{"hidden_act": "quick_gelu", "tie_word_embeddings": false, "init_std_qkv": 0.0355, "doc_mask": true}
Each number is 500 + 50 x the weight over its row's rms, rounded and kept within 0 to 999. Layers, rows and columns count from 0. Numbers have three digits each. The size before them is the row's rms in percent of the matrix's.

# layer 5 MLP down (transposed), 1536x384, rms 0.0921, rows 129-165, columns 192-383
100:665499494506542530513527487518462569375547535475573522465512511486536485426448554474525508519637473477519514562468437506436543443514461514511463510546489392512453537500530471557506509508495484438560547493379482578498446524569466418601460531471460515508465532461519501488491459413513498481530574546480448483437470448512411495571550407436363549473534445519588568520550529540555508527499528523501542563520487592554507505484493542453475516629503421546508523400501480496549577467591557452527458561474417509530444533450570519484525554485496411512488483621561499486582545556548517483
108:524499535497518506479367525534478457464474487625517504416545505474514479492444357446444468553558505482570479557448523569448544483465509428499512446505606483454497468395548476437498398537494588528548602409470479552470444516482557447554522416452534445514446546426551461484563557495458524529501515484511498453493488538602453343606567500452457514541490477468522525427447448474533601456488504553492479440417477543476530487430450418461517470552527514459538496446521504529597416466537538512455456541463574504483546462488456580477512491498455456433476507558536483451500506593538475430
085:457469465453596571530452455471504531494482510605546473475465536456482373561476460577515529535455604490561551503507475625460463500464479512596511443450481374541367570458490452509436494516431490571460490402484489465433674490494493550503422455538517564535494597506521539553457374532482558564453479478496512436430463446607462384503452580472538507535456486493573504416456475451430430523597607432376463530452604505450509558544473498528576476394495465490448568511486537530496512553539479495481390485422442582580458445547471522477483543576493521513552610534492531571524510459497554497
093:509519503515452535423512520467480543542513449512577590550459421436452517547491436477498505564569428551435540451506536603475466441567417432413442519574639472478429478534512570454447596515453426542456513558566554537534555512538476375437529503497508503507431496572510475455502541444501539621534424460401499543587433543543493517446537528499486472582554491479510541441486433492515473512509551519473467557374507527479469485490439509493520555450502400478516572455443517510486470420529584551487484588494534460493482411458433486485556527442540491520491517490481486564456443436579473537
095:512401526530534538470546540440482449482500527527446418624475553464504465417469589464519453572477510536458513526523562473523566417499393492431514526438533481540497586517529535504561461507565488537550578522473477500548508509464543491568444464442494547553455459439480454504475431480492522515475499537365517484479536522454527405442443415398583561622466536499444457506572428450617445496406519555506479463521528454499385471485447538452445562428555491497478581512437517485440567438446568415492515575486534497511484467465499576600424407492476514555447586538525573553516487510544532538
100:396513565541536531514510477495579525415515605442430396507505556529508513505510422436458439442455443472612447513545473564509562567548455519511453583544530542535527458494571466446471489505501486489573496535558533576496580368579525412490564544462552502488423544498476521529492540484495529629521501500453610515485383513449555524474566467554475535497445514476396521497456481514482422538540519497456480522515501466552443512424523590519515475517543527478412484567445552577557573454458426580608457477417535516507652527417527514500568462483523488503521529439558427557536479443503470431
103:555488442548478506427535466534517503618504486492540546512529444591473386523530454490465573500547457448555515500597547410490381538421492482542609493439566546453504568509431521529472522428469471589434532471502512543443513493532495477434520496480463468454517582463474560515380513551465437506451596428520578575481522540456564429498482549506488483480482570491530549539530483514516494468514441563430535427428471503533449493583413453547518485609468539484527560493540420466462588573531468421491509521521417491530487463577482514478428470620460444568510510506582514552541405477580472447
111:546558537585563487438456455520473440532481528579579514522477460542572438493552573383589476513478567543447503628444512567535514549505576566501492497491457555521536499581437488493450491508510532454518473477529540437422491542524446530422501445450514492573458521561388462502517519549471546506409526546465523488490532468519456454518569529450477494433480464537564419430459503582489518528459466495451465594554545560467521583513586476505491528472463449468519523453568457520438521593453496547441491493544547547507489501533536394566479447509493519521452459524563521472562547532415476463
099:421470394472610470544605517417478504506567473510514442509496432537529468493488502447454447403470523506488453584541465496533541608495472441501532472508407559491511397467499572566395496628509426416488403449500563500455460535560421561545556480459550522568443537558541505558472523445540542386482575501551532504542549579470533583482543519484484485514408535441491528495573567548514505445490441499519521513583445510480492593595456513508511531491507549577480500479448559454503557443504507446356527570488462472530392543445409508454483450498423463488485505504452496522455553414471502582
106:441478539510491471487558516539506600547502528512466523522480540478491448472522478411510531530476436517494484429433486527513578545495539521528417541530491424552488463606479498495491590372427562397492510441508559497497506395659497502401518437510407492468485459500406520452458484510547442522462478464546542485501494542472416457576437517498467460471443499462526431480514539612519432474515491492522538409529577486398568494400557484495456603520506507454557532554488530612451447548450548532496512461471515564520564449510455497504490552478542488536536421485536581442464471523579463515
104:482509495571555483476444510546541573496460499552476610454436406525525566488543490453544538470415528453401586519455491539411548451450570546553577463460483439509559422560509422457560511537487491546482519514500401532457505502423488478469534399402611532486421565477456482538517431555555597462550487482476431485518464502426500511623510571548584419475506535604501505474538528479421474474497448487595502454426465446478475507609564526502601550423456484468498519490430516447492525526453548476599523478485507473473508504441629498533540500441601469519456450495528507512482577556524548510
097:434463541341548438494447623483466553480610526468465517459518468567392500442434476516446486510433545482497486459411455525556497480531397481574517580472468593486554615480436522622567382450586515545544525455565530507591470517540491507512525539502515542487466490445541540497536551501551518430468524540462415564460541484482453490608490428470467534466404532523520408605469417515480531444462573510565523552446594548544528554452456539500487579468381504571526476471448521556497546532445397536517615484426521494487485537525465463412536499545594516469502441471551433531524426558526491505
110:460522496533542535573448554580545413465458414427420486528517505506546522486469465509469508484485476545542424489485499419463562469455509526535486528459546530465545548501470496534445503546553466477442479461570486516503468534466528464439574556529639530418437516340497450569466500573354427479503514523526450512480505510531484469374541531605529535543516381502530476455575569518430452537463574362569419513503536526518546455550483503496416506436512523500531475554511444461525554468547544497510474499569562486472472524482497543583568555502498592505485490582460502596555485499503485553
104:437487488540456532466446526531420505488524467480444453540405435489473459541537508559443543558453531525512571448488497547449515464410375552523475468561426456464527450613454561500454547519437516467503453461543558475511496473570480525458462564587546542553518486467463539544429520465529462442544516477507540449438567474470540455603460472474544542519523497605455521491545482472413509506513480454479532476496485514449568446489434518503543563417436465497454484462515554454565521505482506533478538449527485485474515490521565549450449470432376514502485475493476509536537422414467510444
098:537451489482520529563586487472454521546542430556449578545423473467500409493489523549390529425475483525482448623541513434488526485519497467496395501484532531510507429490487546512478482425413486462542554490527484478519405544536388503520432576498509486433616424468405490457583442552449610546448499466478537403502450421513422465550487539510485488517534589544474519468428566566520473523439453571499510483575558459508434550476570481475383475473482479432515573544499465537530437459446656506530510511485520497571479489440443516441499522500487477538480505448549511361444420490559493356
097:593568523572531508474567497539515587635550508577519400553492461504531646577485505508530502527461480443472466481522567462474391561509520516530510538414498515487447545513509528510474495491389430417507554540411549383480558442457475469492437463449561507476464500505490607560527528489538493571483468513441495599479409494514377497559538481505482592472496544532501559505466411465439535422529513483424491526510513559488362519497536487516480529524411472430608553465502495397527442508616535536484404434455455438444536506527498501461515546537515559513419476508465425495420598521490529464
103:468484563582527518514474524496499477431529487482564500517496498559544533567478466536534554378536501533556500460458501531541483473528464578519466484467438403520568449470537466474392495471505483434617511503466486495568440422533487574537492483535491577533527520549483484494487440566423553497404490638534494530527507499661561537493555525448536488533506498442474496473456467562505500443512548496435420507524491459499538351316458517495471503497524621569566570570592571468508567492507541400486505442450518465478516486507591514473505555492602427526539506561484429445637415507501474500
116:600585610509568496512490436461475559476450440378627557461476523568428527513482510458570561492479519559466556569519512441537557452511600512470474557498519512520452430531521480369526465503478517602511530552432473533420480540458531548425421491510532451526462477370521476518471464532504409516451493480498542443572496481490412627426520563448517439570473566518449507430563564463509449526470507504489434461497507601465525483517522624532427450500510516570581521420508509421498549503523561468505459525528465540481518501502419391471493385506474416546439503560495470445408400502412580502
098:489515501512509496561543491487429549426535398489495495529491505516461541503488495479559561434483473508457519528483606470476481482479487462544458462484473543503543497616513476395508530577541491563454464512457541599496585478509549592465517581434456497467530587512525494501564523526493534424431495460448551435476449532538488468504520471488401501419479506390507466475500506531457464507455458498521453516477439435529508461608424529481613431427527465488418481485544477509526460519545431575402499570514403500495438582468519495599487505590504555480411552511456598367551584449506464449
100:550511500551558457453491580564476420531456508455586474477426407556507451442470523564451520488524450374551535522430488472658499490481529563485477551458521530453494497418532481452525483477483509465554520580480452497509474477478687505513514529419588464489361527487539515561510496537503500500493533529490564419554535473515541471533447484546564498488533598422406434517522479516594458450469491463497470502547540558407578424456533496449532501539591487553474537455576436515477529545467455479487510440501539488553558563519519426589521526503453438412463502522521539532571523507511463476
111:519470431508413467514542626466523480508504490528466493577490451513424556522497489537521466419530511531530573526480385533514473558519493476552556383512446495543513488436538492471484476443512554603546572471478532517473439510593473563412475544508441541549385522599529521521443478532549483556516552559515499584481529599512511416505574612444524447624526443503534509438517513415574475494500464491549522478493501519526542512516529472506445515534518574473479518544453586537555577499493505530487501649437510481511515476452390438465614560403441506503459373468512457457449559544450623456
105:538477377513603496481477512474614465547522566580585517478401557482612489552498546580443459538494489409514520506501466526442463436472578482490538565506502491524490476475517524547500518487474451502481467520455456510432471457439426503584465505533495474505545457467447533448567529598506557539419423528533509454514391394545632603493451528503578473529464619557367427469542547475433493431519542484491562406517482538547495574497470488526463462514538492519492566479488539491524483497585474489534476481500504474464483499508483505461503533505469531538501474469487497473444545489519619535
097:496530535555483415572442492443456485568517500536548512463527578525491427525463506450539472501461521556492530549466591448457468489450477568524487526497525490528591495415503475529502496391551539494528483456485445545597429487483511585479499501449520541424464562403497553441465484538489513542493585519446494413506545567585526547537476587586511486408459566576469552443441543559509535561523563528508483581492467601472476472456594519488524576554469507451464523502539530473519485533474500534540532468419607444425520519503511536458540497532436405514478469500458503527574509656537499586
102:475493456458517418494494581505522533479419545453454507489579414431482504410448500511465541511475558433519420497502521655531574523511563470484487452439545523502514446571522465431495591436479435572491478473589590434559498517661567463458498506593498483579533487461471559471455480479554505581542514469426528546530518477463421507446532415509448560470459484496404453485491460621484435464564491449514461547461526491461422395564483515472504436537557542492473497378610445525367481608477504413507513549453519485452549510434618400520561465541575541491487507581427480436431627512528524464
097:493452464529490535444494570466567537473570380547452444450567480485486520431471484396507488485496458542438519556494436560617558473492422494449506510514546422542462518457569513446491553498473501529473541550451516549495515543613528543504567564541547564573515484488583596491519465524566420516509517477487536484515538438492584519453483478532483483476462492497544506468505507455445481528487448556431499549436568536521570493528494462527498608608440517497581395552527653539546506572547494517441591603443523565518518583487492467544536471468399569479430590542566538473484458529490553456
098:447631503494561526493542529429520461448582522489433569433524545594432499502530568473480569494422471490513510574433445496492514430473472448524591530553443541525470528600446443527651495518465450530582533507436523540467502465489598497518472454521523545552433594396403484525504470534532567433516544626384425491476416408417442517472564549471472533418489476382478490458542483512491535483443453540465621541572483646475561575554482486574523530454510438517540452465444501456475518556552486470580480465461502548596559535470563499457553413408474484489487491522506419521505493469486457507
095:436431482524569559502472516525404544582452586509402448561457406491500449445539626546537400537454473529523489465567502458459439494620500525615436482535565513594531524520438521492509435479494487455559503509505515512495496511520449426499581529515474400449534385476463433419471521407396510494431501454545538503559504510561522468453504544574557418490526490501460516460556527458371542560537459598476474588393537498421405535487534486524545508490522438442537466461573491489565414523513525439491577525418538456549410463424452511512441458510455508418476573507383484480490568447436437524
090:532587553502473605532434496547383557497559507497484569488482466507511503500504481556598482412430519592343496477435511551496371533558401598589474528538488377569457497536518501546461489487419602527436479460485482482539524456433389495521580552506444460476463517546659489406579489459555442498533495447488439467510507443434560465483476501500547503477506584391527493503439526572433515493427487524518442455530448592585508569524495477422465509433499494472510478423407543402518508503541474543455447546622564542461629605488517427475521534486510437536542481444478495467414490422534483503
094:521485467557445475440508458413410522439595515558530529538525462582459417505531520544517403536470501532516520458483496403452474513447418479482466460510507558515483494517546510575568483548492541525491481551423501563484438470550548474487446576528553487538486463504507390449551410584500557600539502481397527595398466422504470478487568542513423517474524602491521526503549423500524476439526430459610490597504554574446548481503547524511439558461449428566523429465644555593481590586534468419506516524571444538431413424532537459484464516529501471481559452499607570437603514510512524564
104:440531635500573462476483463555467479460442472461452499532432492544462487477459539429492463482468466528565561557496483547477361474473481576522578411469534535436427539462592445469486400452554484522529547464481462576519536389508531487497478542583499547499535428547455485475497478468467495517507495433493482456444523473460552464542488460546515541483417466441430451512352486435464445511479488555458476535481381558517467424500517505551606525485489444487501478501482529414511536527468552493541545454446531465554592417595491490583484457544522521486448409471464521516494530485483465543
106:498487438410415499439436493414533475525443534533524555499467459542454593549451523514470575493497408421437428561529541411481490511520582485445545483536525539559553444455423512545544541524469571424535462496577480483443464491438478527550454495445601571418520434512451496577561507547539397587461537502507502432465499621519525423592496459467402516412473607530487565478416458480495519444596479559463477489534549526579531510535527426627485495522599517452560501587574490522581533452516500551464515531437480513421497487474584487513534538471600569516503510468397586351497441576564414557
110:444493549439568517522500341431487434510504527526456494548507549385365459496489466503490524437486441494544486452512558451519463550445568524492461629428502539598521500493539479494500480546456523389528484541544472646426450515494456425461619430451496443486529542440433579517579542483506521554627528538506417477495567511551596513471477542521372555517566497546463458508496595522455501495560531553575469598574499492442518545487535562492540552497487450459511504525458426428558529489545546465516542467543506524630518502458473540512548555461528541442438381560518516449479487429516465541
105:473497484509439427409554396465503428483448618525442527612472458497584455495552490501419454532509449569523485502445524490414497551524350546542456518571440525602453397581480544516492562471429472557407531524577607460516415504579482509492479482538548537409570608517435547464483529447530473453503534520380468506487548463479426494457452410506510500537547578561434558342525487478493530518514509544553526482438515519407450471501514515490567439529490502555502618504520591541415516443506596520521538594481369547435428483450472407512520446518519517541536418532489480498495488486525518462
102:496482484493444492516543458552642531432492578467479444484503491479537532501544494389490488639465576474486510586494454441468503538451518444584555491462457494602447506471518468508465516526495454448510538529598479590482555438536505470491471437518581540528477563505568434463515420483453465592532501528437479472519521519487504464460512518496458512576597449489543519440569518460519516512454505536487527526498458450453532536612562583467521469472451466533554484477442526504445531533509512496485605475530444533617481531530511512424530523530527463492517518443460504400521531553544534450
095:523400520560506477488499583483494499461514479535462499512509571448536462489469520501477499403494495536470482507539507530514568459544471419628519400436435538496475489481550483583434554444415499537494497512570530472499535419567481454448476519444505498469495452420414619440454579566456581527529460436459516517483550628488494545424463581473498545473527486558428519418494531442476499453485470404452464485481474432604516523524465496500508537507490504546517523529511510502554542535469475517528435541564472466569406507578519436465419537512541513504445533502447554390549534539554559533
116:543502505482524502449462460500502473502481461535466420493503548479428462477531549552514499567586503458502439506424526491568495481515429454553450442483522505560555464445458553512496499486474534493497411479564527459519447441497496459491521477486497578453540478454496484555588591510476501633422491496500455506389516517527463500490489452486503520515472509434523589440472587486464433363492543513526505482569457471514347437471516492528454476459526476607504467460463513557515514559415533426405482485505530415575509482491566488470513534514580561509539446519430524444404390479504540470
110:534415502476527542511443465498436548434438507587431371486441390503487490502460531581459602538545474524479486465498546588499468448496415578533598519405487466598525442486478441490591478448529536454537482492482519495530453485528470507523440575434436485436573419579430499473560485500474519429454497593528471506593483509475538391451509453505594551535529510419554553521496447579533542520482461522488466504470530379537466490528621488421529501522532365394532527480529478626497490476455415425512516427499501532493512594482469442442494462448611485420485436519511479602525599463516539501
# layer 5 MLP up, 1536x384, rms 0.105, rows 130-165, columns 192-383
107:484452516422502516569578563493514530585393504506489573492542491502399463534446463466482486458572499500492454500562547520573534493519487574548464553487540485457448583435463498617640457440526482543514518487515447527432494561455600470461422545577463540554454521500484452467500495519452370540567473506607584537509488495539489597524485495501457520465442569555510461488531450527474577502544505421490532441436510531582538424517540491491518386537477444593586443462460513433495522455473448384474429547514409479581487490556508418476502530436459503469556492562499429403533512535427564441
094:503461498447556477497533437579422545449556465561609438504500510546536612629442550458505451509540527543452524560516580504476489524499556543546520521518505517645513479566483442550478509621519536446461468520454477493534460536507473418585515517533541456502537413484508547426539489472481498480495472457455458492503564536498485505500483559401476527535558472489475504478505469539508423517418472466521508475427471530467530518495514450454550579483477510472507548455416412408499439524427504551539531552473503499533501598457552541517480529537404437389421442489466486427570514494541529448
088:547545477418428526559360529466509572412526492545528501608446533473476553459438406488543424545439494536487600468464550488479508531416479549475495589511556453486499512442489448513518485532515476501463547519491478495531417499542528587431462444471526511542509569453563500446455450426471440486568614399516461476560564374534534453515533552458512582513511538492486544527546540506461501462527527586380450430558484507509417454575455491517570482494446513533461459540453530486528544595435443454436553418460542497445584404638516532536558516482484544479448515455476458451462521506471360563
095:426557494419489525535442503619414515542496469475541548412569472512546493481560405546496520453566475430510475534529541456573464561381550569494473513527536504556463425559463467461534540488497429559471519456484491503537412485458557473538460492454472423422422473457532520495455587548492459539513578497549529545576480504590491669547458501534440529473496407454505513602463475547586432548592487473488456564558517535486613518464544451464515548491481453510487455475503431451521543413500498512546456524511471536459543535488518511399533534549484534525563543562543508447553534530499498487
096:528526538394555485511473635481395529542483474505558504582486514518531519459522469599528493466547477444529551449454337481484545572386511511484432555430502429544544550507523549534558535444396471495527556553378473499482508564431570510506420523562441401517535401520489505373514396593503501562437464458429454453491464558558516457557529463511502506530458524576544465501504479531532583490503538476440545452493413561526490476430423475500457437513505407549482405465489490405515478512523524426514572369521449411489483519572457532545537513533505405453523481451433484463456512481506524521
094:444492421526575604518479552611450521404456467427594528524460547445529439576445429511467482512571487488495395503539494480509421397558471516497491488486478525593571536485439484556482475498631462455454355578487505487573501522577541496559606457440420520468496484641442467526501460501516394433473453418597434511506524471483492514503536585536473445461488539555584561453488576468493588501616539561520448405528499500476561558452540447516549401453458474429542447595431419503483523540406514527548495507527500428471392560470538499503549409458553424509476508445437504422416463482499479460
121:447565432526437501491494466501472402540541530521440547553396507445526486523479547485573393516547520527409417544472477474361487540523485563352502475448523582441532462486410534558435566511457488513538481531516521565540523523549512533562480550471518519449458411477503553518440490491402527452498536525569523504526567496553560428606621496499556528512568659498510474477494563514524526517504455453591462506521464521453455545521553448568450543536520504482466522489530550462458391595447590452531459507590569502504491483437413511465527470448467521515612494479541474454532535489467550544
098:489514537514520484421508482534567506459494530528584584502438542539436449474503539487611549496516372570477471438523506441398487474505493407605498444481425567501586523499494453452569506547488469464586483442509536485544440424514531568540529554482532517512507507536491528412495420555528440599546500484479537584529459503510480481469577510472414513538505483567505446507467500493508535481575448506415573425532515517412544533478568505619612530504496533456390486622462438563449541485502536413481420536474555453546503531651474430457569512506489510522521563550491512432437417622512509501
104:538465606468539494462602568398542461490454485518494380517469533445551588522469445466454583461513510425454464548469545405510546571544565608442538546544522486459516452511521479509526529499498495549568570607505419436437460479412541528509464513495603413558471434564499442443445497406514574518463501575489559489415466530484509563581478460476450492503549615471488497527453511476502566517495501551408411520569465444443514413505433616532493421541530439508403543566472507521546499547498503374423506507478459507462471461482573474520505453482504518463533440515405534509513442405499440508
095:536483455539486401479478567459476523514518454509419464577538469480459422548500446566470447457463497520488425513548524483482477470642464562434466460406561503437452443495399478502472527423518535460448471410563420489480475482377468431433544529493527500418591500512583556448464590470525497555481447473531503511516524510488467469492559494495486535557478522505527526477473559479434505550518440384538564551443533495507481431486462537558548523545559498496564562475494523453506502515473552409616499596434569569558417404624463536507536558451383409453519533468544467532513440535471477543
101:485515460544508497490541440499451449494422460498562529492554459478466518563534396433576465494503517554446518468506508441452504503488609484412495498461435544486479516534509438406536548520481592496374535510535481446487462468438565460521491489384519501572505464473441524499526468508481475497532460462521557466501459491494398503434529465351466535508561438580498566513509542553528509521512472422586429435617515454555495411498385480498464538494431521438348570510487418519456460537529575427538516455451503466441442476455557442468504488425467510470514514488519443455517582462470515436
105:432578389488422435432619537474474518527455425508529379480492510556570484607436497598577536431491527500448469536419570481592447440488457504422476468513413499486483415536467508502411484526593469486485572452457470550550563395597525472577467440525414452517486489578589435545481502553551572440483557465488500538513544578607401403586471540436477483499504449507524506489462390468507567461490547476497485424524476505551423486441604511415534539536499514594473507500480507461510564459508533473544424469478479557479502543565590452486509514465480477436524486503561459490476455439435467438
106:533448447449469474541488548538580455499543518393452487456514491459563518376526478466511503452529521573517545517505521459471503505506542519420460449442523588499515531554422482403542576522555551467446502509495454457479486532547556435447464540517450524548372548585520439467478600459546439453498520522597531629519404557531564539428514489513444414460528506562561454577542480508468534492582464493519541585535527551403510557534539478444496533517464470538496509493574488424436531461552472455349473564520458581456484500503503514458474553613500469438447514565538568398429530603421425513
100:565506535483486448448475389540455492464509469540453515543507560498491497504426447574619403422458445508487433416483495478494608464537450511464545473461476440571525508455502503524446492573559435533460546480429577456540590493515618482537499559485468525439502486498531410464408534469468418553545458548530492431538496522392576583492475542472589453516433389504392519434456427495544559517476537526485578444610465538451490445429460481507441425559520568513556468436475475524510466503454491507487547486506453541479435587462562440519438515551377459619523505486471566527533486526538449525
094:548462499526496497487519552495552541541496521539452540523538563518473491486574424552456443598494576489435599522432509504524456426423503457470564455520452490480614484423385421454492530498470571507492527377462506489432460527470461574422521484468515600374484457543559544466478566511518463419405513559410533514518513462510504538464487557522468429611530427462493517486452500502494493474467512542466437470494571438480474537468493519474439482551534570483404525525453466563465506528413521465407488478473511461582534484455483537538497526555457392453473489475429490548545551534532441519
098:492480531390513459530475518491563493570541519457550466482377550459566540595549510475574519495584519432505400490488415480462601440403478543510494517503476527496475443496527452397470457418437410528585505442511498484489566491466515536481542437454462516555413459405516514603551476528434507487484491510538566463467487495442491479564483498471479603500417522401573479425519530497525515544408594579528564499459545497543473564514468486475509442389555430495520407495505519482512474477451542465495473524433487463550526528431571609560455490509498491523525459548528394461493553435502531503
115:557481544477421458463499477466570564517447456487480519507534458495520462483405504476477482528520484505478457625486519474444477529442557559488587329521487553477496515529578507366485561473402466494436514562516474520515498461599516539509471607466538449488436622460507507444487480563412548466429616498563494501488471463553539536443461524394478439498553580508515480459554481399489534522432489453449559449557423578504547551463573429497382528557519551600571586455379495504465489558465624525480530492516482493569530430530519564520602484439511507444498470535548470542639483520488464478
100:520476466488523478487513471397511476456557557481544520503480537527616476489483610492486492508502436460401505539534452509494506488478475540577539542406498463544635545582437519492502565491512415524471448468449505505463583538478562452533492544462536478471490436472559487426548568468501563525516509570550413576486541475574600548485523461485567501557511686434477555555579507616532487530469476559512498487474548525563479455440530597492494481534480495564466478498495463562424430564571435484486472565481488544392527519481526498519523510489443482523519433517591433563458492461505425504
096:441504444510550515498515476614492502504611549462397536528543467452470522572485482443509533468537456614466396603485376495477487511538527490377528487513361529513557401520530491493461569534458587536468540586491502542462531466525482460528534545500409501494535424519452602619555547543456494510504568468559435460434445436516442528453463519518476480519424468580522498409464573526450485462454466530506501488592527457475522462462494492574567549468416533505489468474431516520515518434448538497472506502569520490556541555536426525513526415446414481461559580528482408410523481520486575585
102:498524563488518485486467457485466522553456556442546519550515505503485500436526444465495528516527573511563516518574487539522542549531436510451521400493500508484525480557542453507492506563518529507459541409581511593466485598472554489441432466521462575519485421468520509655472481468404479515550471509421566471527459533525473507548564534525531471563450419537549521425473506497545510526515515513478523496456498513578488549498377538508495434494528520548462497484552391506425495567456537445404462488471462515477322545459465387507541550450489427508434505506471487521542414519479520596
096:515568498527422536485455518519454442485538476523495476495569507558498372562435527528509493519434559558480437519475467524565508554604449427500393482495520469697506529585536478513548574544509458476488534521456512520453471461453508567489560460415554583508535433529398458561490509416482430497454479540476518552536545495486451528456460452511556491513491438407466554559453477444455597441474494498485449477517439492473552480396417458566526534437454587416560455507517411479561513479558412580494563514468534450477471559428480477549426468436459562483526616522553473443482464524458553457
103:471487500487480490525447480458536514553538566463456457523499579523489485578562613484463471461480465415535432473488543452491458486498496513489467512522483547365389462458550440490556504585408548399550444394571476491446455585411478470532524481429388534430469483565456442517578511573602561464483566558622512493501524544489461548436482540458499546490560486589465530468451607569446429488418596526490503502486551508421466479578542500446533543405390559550481483548439466583519578516383499499530511439533599441511571463485487493493469522527547489519541420463508493444515493464569515514
099:512572461502421646506540511521583439553556391515566558520465334553529438524455550518376473492491510469488472545508524498456502500487423578512461518447452497507596404455548511462584555493518501525465555488470454595510585539487525449528474490530524503481551475480493506498487550443533527525443487540364492528521597398472498514499583428530586588528505533443487595500520403587528407542546497511486517515484520489550433502451561468460428478520409477420533468520503376448578483549471517528586476530495558485460505586525469520454535480506533433456519538434448590431475558527484560437
104:455497496593408522458453578499496485499405543452483515465530563529507419542477556484559492474468439539542548441454521513472543458512421483566397458472482525573465526356587459512525535511474563553444457614539488410518471575400492400561538592423463519443426506487451533482435479536435501459484509501463530513519535473513501476592520449610449626492516637479464508497532448505526527497570466521568552506581571486538520503507519480483566389372587493455504486441452488461453472470469505532495554549439582501490494489425510581484442562403529471482606433492514465549460515558538441432
101:501529472519586461543524494449469453522435479491495473606546487555603495531439433501501460530515524527504545514593573598467581609597500492523488442368471524536524499446581477510432444444458528502466451477532455467567516521551502439465530523480410618485511484571467485531527456469542490369562550548602505439486567565468541580466537444582566583513552543542465536533492471479517485422524441530541400508534482487456555510491412481384497414481438554535512504465445485461537472514473490462556440510431493515446488418594478481481490539544569520415457557523505512537432514487410510492
099:497553407557476512510602510560501472470451495525460423482477489478562544512422530531498539511546453578559505579556476495572515426493552517425539413471427511486600503540526503522435511460492440474385454577429443469520482577518583525501422473554549548629408490573451551432522431566547482454489513486539532474476520518552466507570482527437444480545506520512578474529542546443575497473495486508509646518557393473580514561463431455582502530558482448571486374554527493535454608445489545516534482645441466557543501464416450438613563527536505532425484486522596491503490395552510530449
092:399412549451598515494414462536484501477516474545553462488438447457472472530503457524549585513489539448519419522522478466615527563576526490577441492477567518483509493563506496507490499482513469520541560528573476450435471569472467500550491670538507537466436489530559451631471455526524467510532444538520561506493445534475426527499507547451481540479429538505478513477463438441428456389604582500552578519517552523523489516529459460554524475477518533484452606419570516592426579500507399516559595449483553472551478550472511518553549492424550576520483533517488471387465497494485462522
093:418429483481540505525563491565523559512452507449471464504593469499523497569491530589475548530502503519460488428587528586478477538488456516398512447468520420518515517538496566429436437559447527440399479572414542551563454447541521529522498482504451631496518514516481584525414486477464544532481526489524464476458519562492496545393468451509539506496483385508476486470523509493503472513490472485439402364570586516518525480607474541506594492351512537594503492440461435452551495454528518473466528504469599484496549462448487545431498422441545480479547480387561546496477528443482432456
101:520581598512456494616514462491576481526524491670492445478536560478466521566528427447486426525465489570453372583559600465415527408557543485534503384551504503500447453545486521408522566466437481532511497438464515433468503522559457491538488552488564520483440509391420483526521507550497533445511550511444518469474483354402538586462509551548490524486448486553461543583497451491438495463492411499493358481500558526492504526504387605549450512503495477449562595403539564525629466494511547476569444584451571512530536474538422513373451604488413542472497525528416590500588555550470456496
097:536538527503502546554440515419472481578452561593498464438522419466501719526500418462586548529492421464410431613541461452557452459461551516535453478487480497478464484517512524477554428499561455386523517490413479504503574522453540545537525468511625408451457484545509554466500482526429421471522463434565503485490520532477533476550561466449501498421583587519492509380498530521489493484463473513469526524501471466505506515561421494645471504461518536527601524468523531530389495430482524498460397446472475549465478485536432516556499416500547526529589542473428500447558574437499486531
108:510546531529636521540423355418458497350482523512480547524360431462448582478537543535458504505480473476536470543519521539518487500427522454485422468435479464457458444508495443481541486532486475483483458562492427496474463427496389408553487395465462440489417580450485493434493567523420549547476515476462461565514538543479451496428472555533515498594614601457533526530529535473563551408465514526544451464420474509558440554520474511461527621553470549446536502600476449575488515525515515525436506504521547499447489490514474422451493493481386434491512448515487473532502452451501483394
105:505609411505438426392472545507443491451502525483464422516512505612519370568469468552551464527477472470499508517484442483479462534534472582540462475478476518558496402483504537491431542476448526401448548482437429492574491455520543507521512509462433508558445578496440550524414568542440385505482542544532551482515532539541467519493486489477567470540499490485478437528379500472561596541480502449516462457535523539598602490556481444467565576440600570466422467497498481494585532468506516556471505541475509513515545581452493586476583389563431585528475507485557460464477442426497398505
098:504482553497420502465420442468507489536394486493537493519541490558529561426419468473567539528413517494460559561467498533642392488535543571511530498542546492500526556480458590603542464507496449516498529565451493447547413556482414493488546535563484499491444495454410502417530567507551490547345595377403494521534517508531459492483424495432448568531559448414446527551544490453484518471535516482520464582473436480508470494625425555529429501440495460488461429392520491447516472496520518509432504576535493422495506392506537526586530502594502588518396511471474464452551500422535592501
099:530553534486584545531464497452442535512484446501481478480455483445530496556545482513502417546492574490510444434553565431601583365471534534556564514512546513551540483453513418493590477490575515496440588571429471501452492528451497488509533438452518483531495516532434401485534483468573531466550494444500486347476489500488546538552558502517483488520446411465509522514426547513512481483488500551558574473507547498449483528476586538486537500489518500519464438521413514513482606576519463462491577449384512505487540438501492536573526522534431533590546475441486364544575500452508423494
102:470472463414549449466556519538524418454485486394364617470542523542479554463551535524553546509554461496432448508441474555576468376434498514449558432427499548483495518552475482456445432444500469518611494525410495507470573530476485445466386509554515520550442515422466551486525513480495531494545563582523510472456517522481595539507506539526524472527485556477504515459507459467516529453460475502511471496572539486589442398547413615433570454502564499492484534595438483496409486490516416634429483454549464495554642553474531478440440455500356552528410463503483500460538469655502521542
105:529468465507447417516530421388439420393469495491513505493502498557496459565529584474524585530501601509529405502493570505513499540487487539603411474444537447457478543477463507484452529592455506515451455372476426425535525540479451449489520560523519568504435486505546518590498400484472450451526529568494446483503500549515507500428455507493526492499509576443450517457505587520521474482673555501578597584555513393530439504484568534536435530598423495397437552546529531518522437468487556451536526491463526481494434502487568474427499507458470481415422468478434487463447477564499433517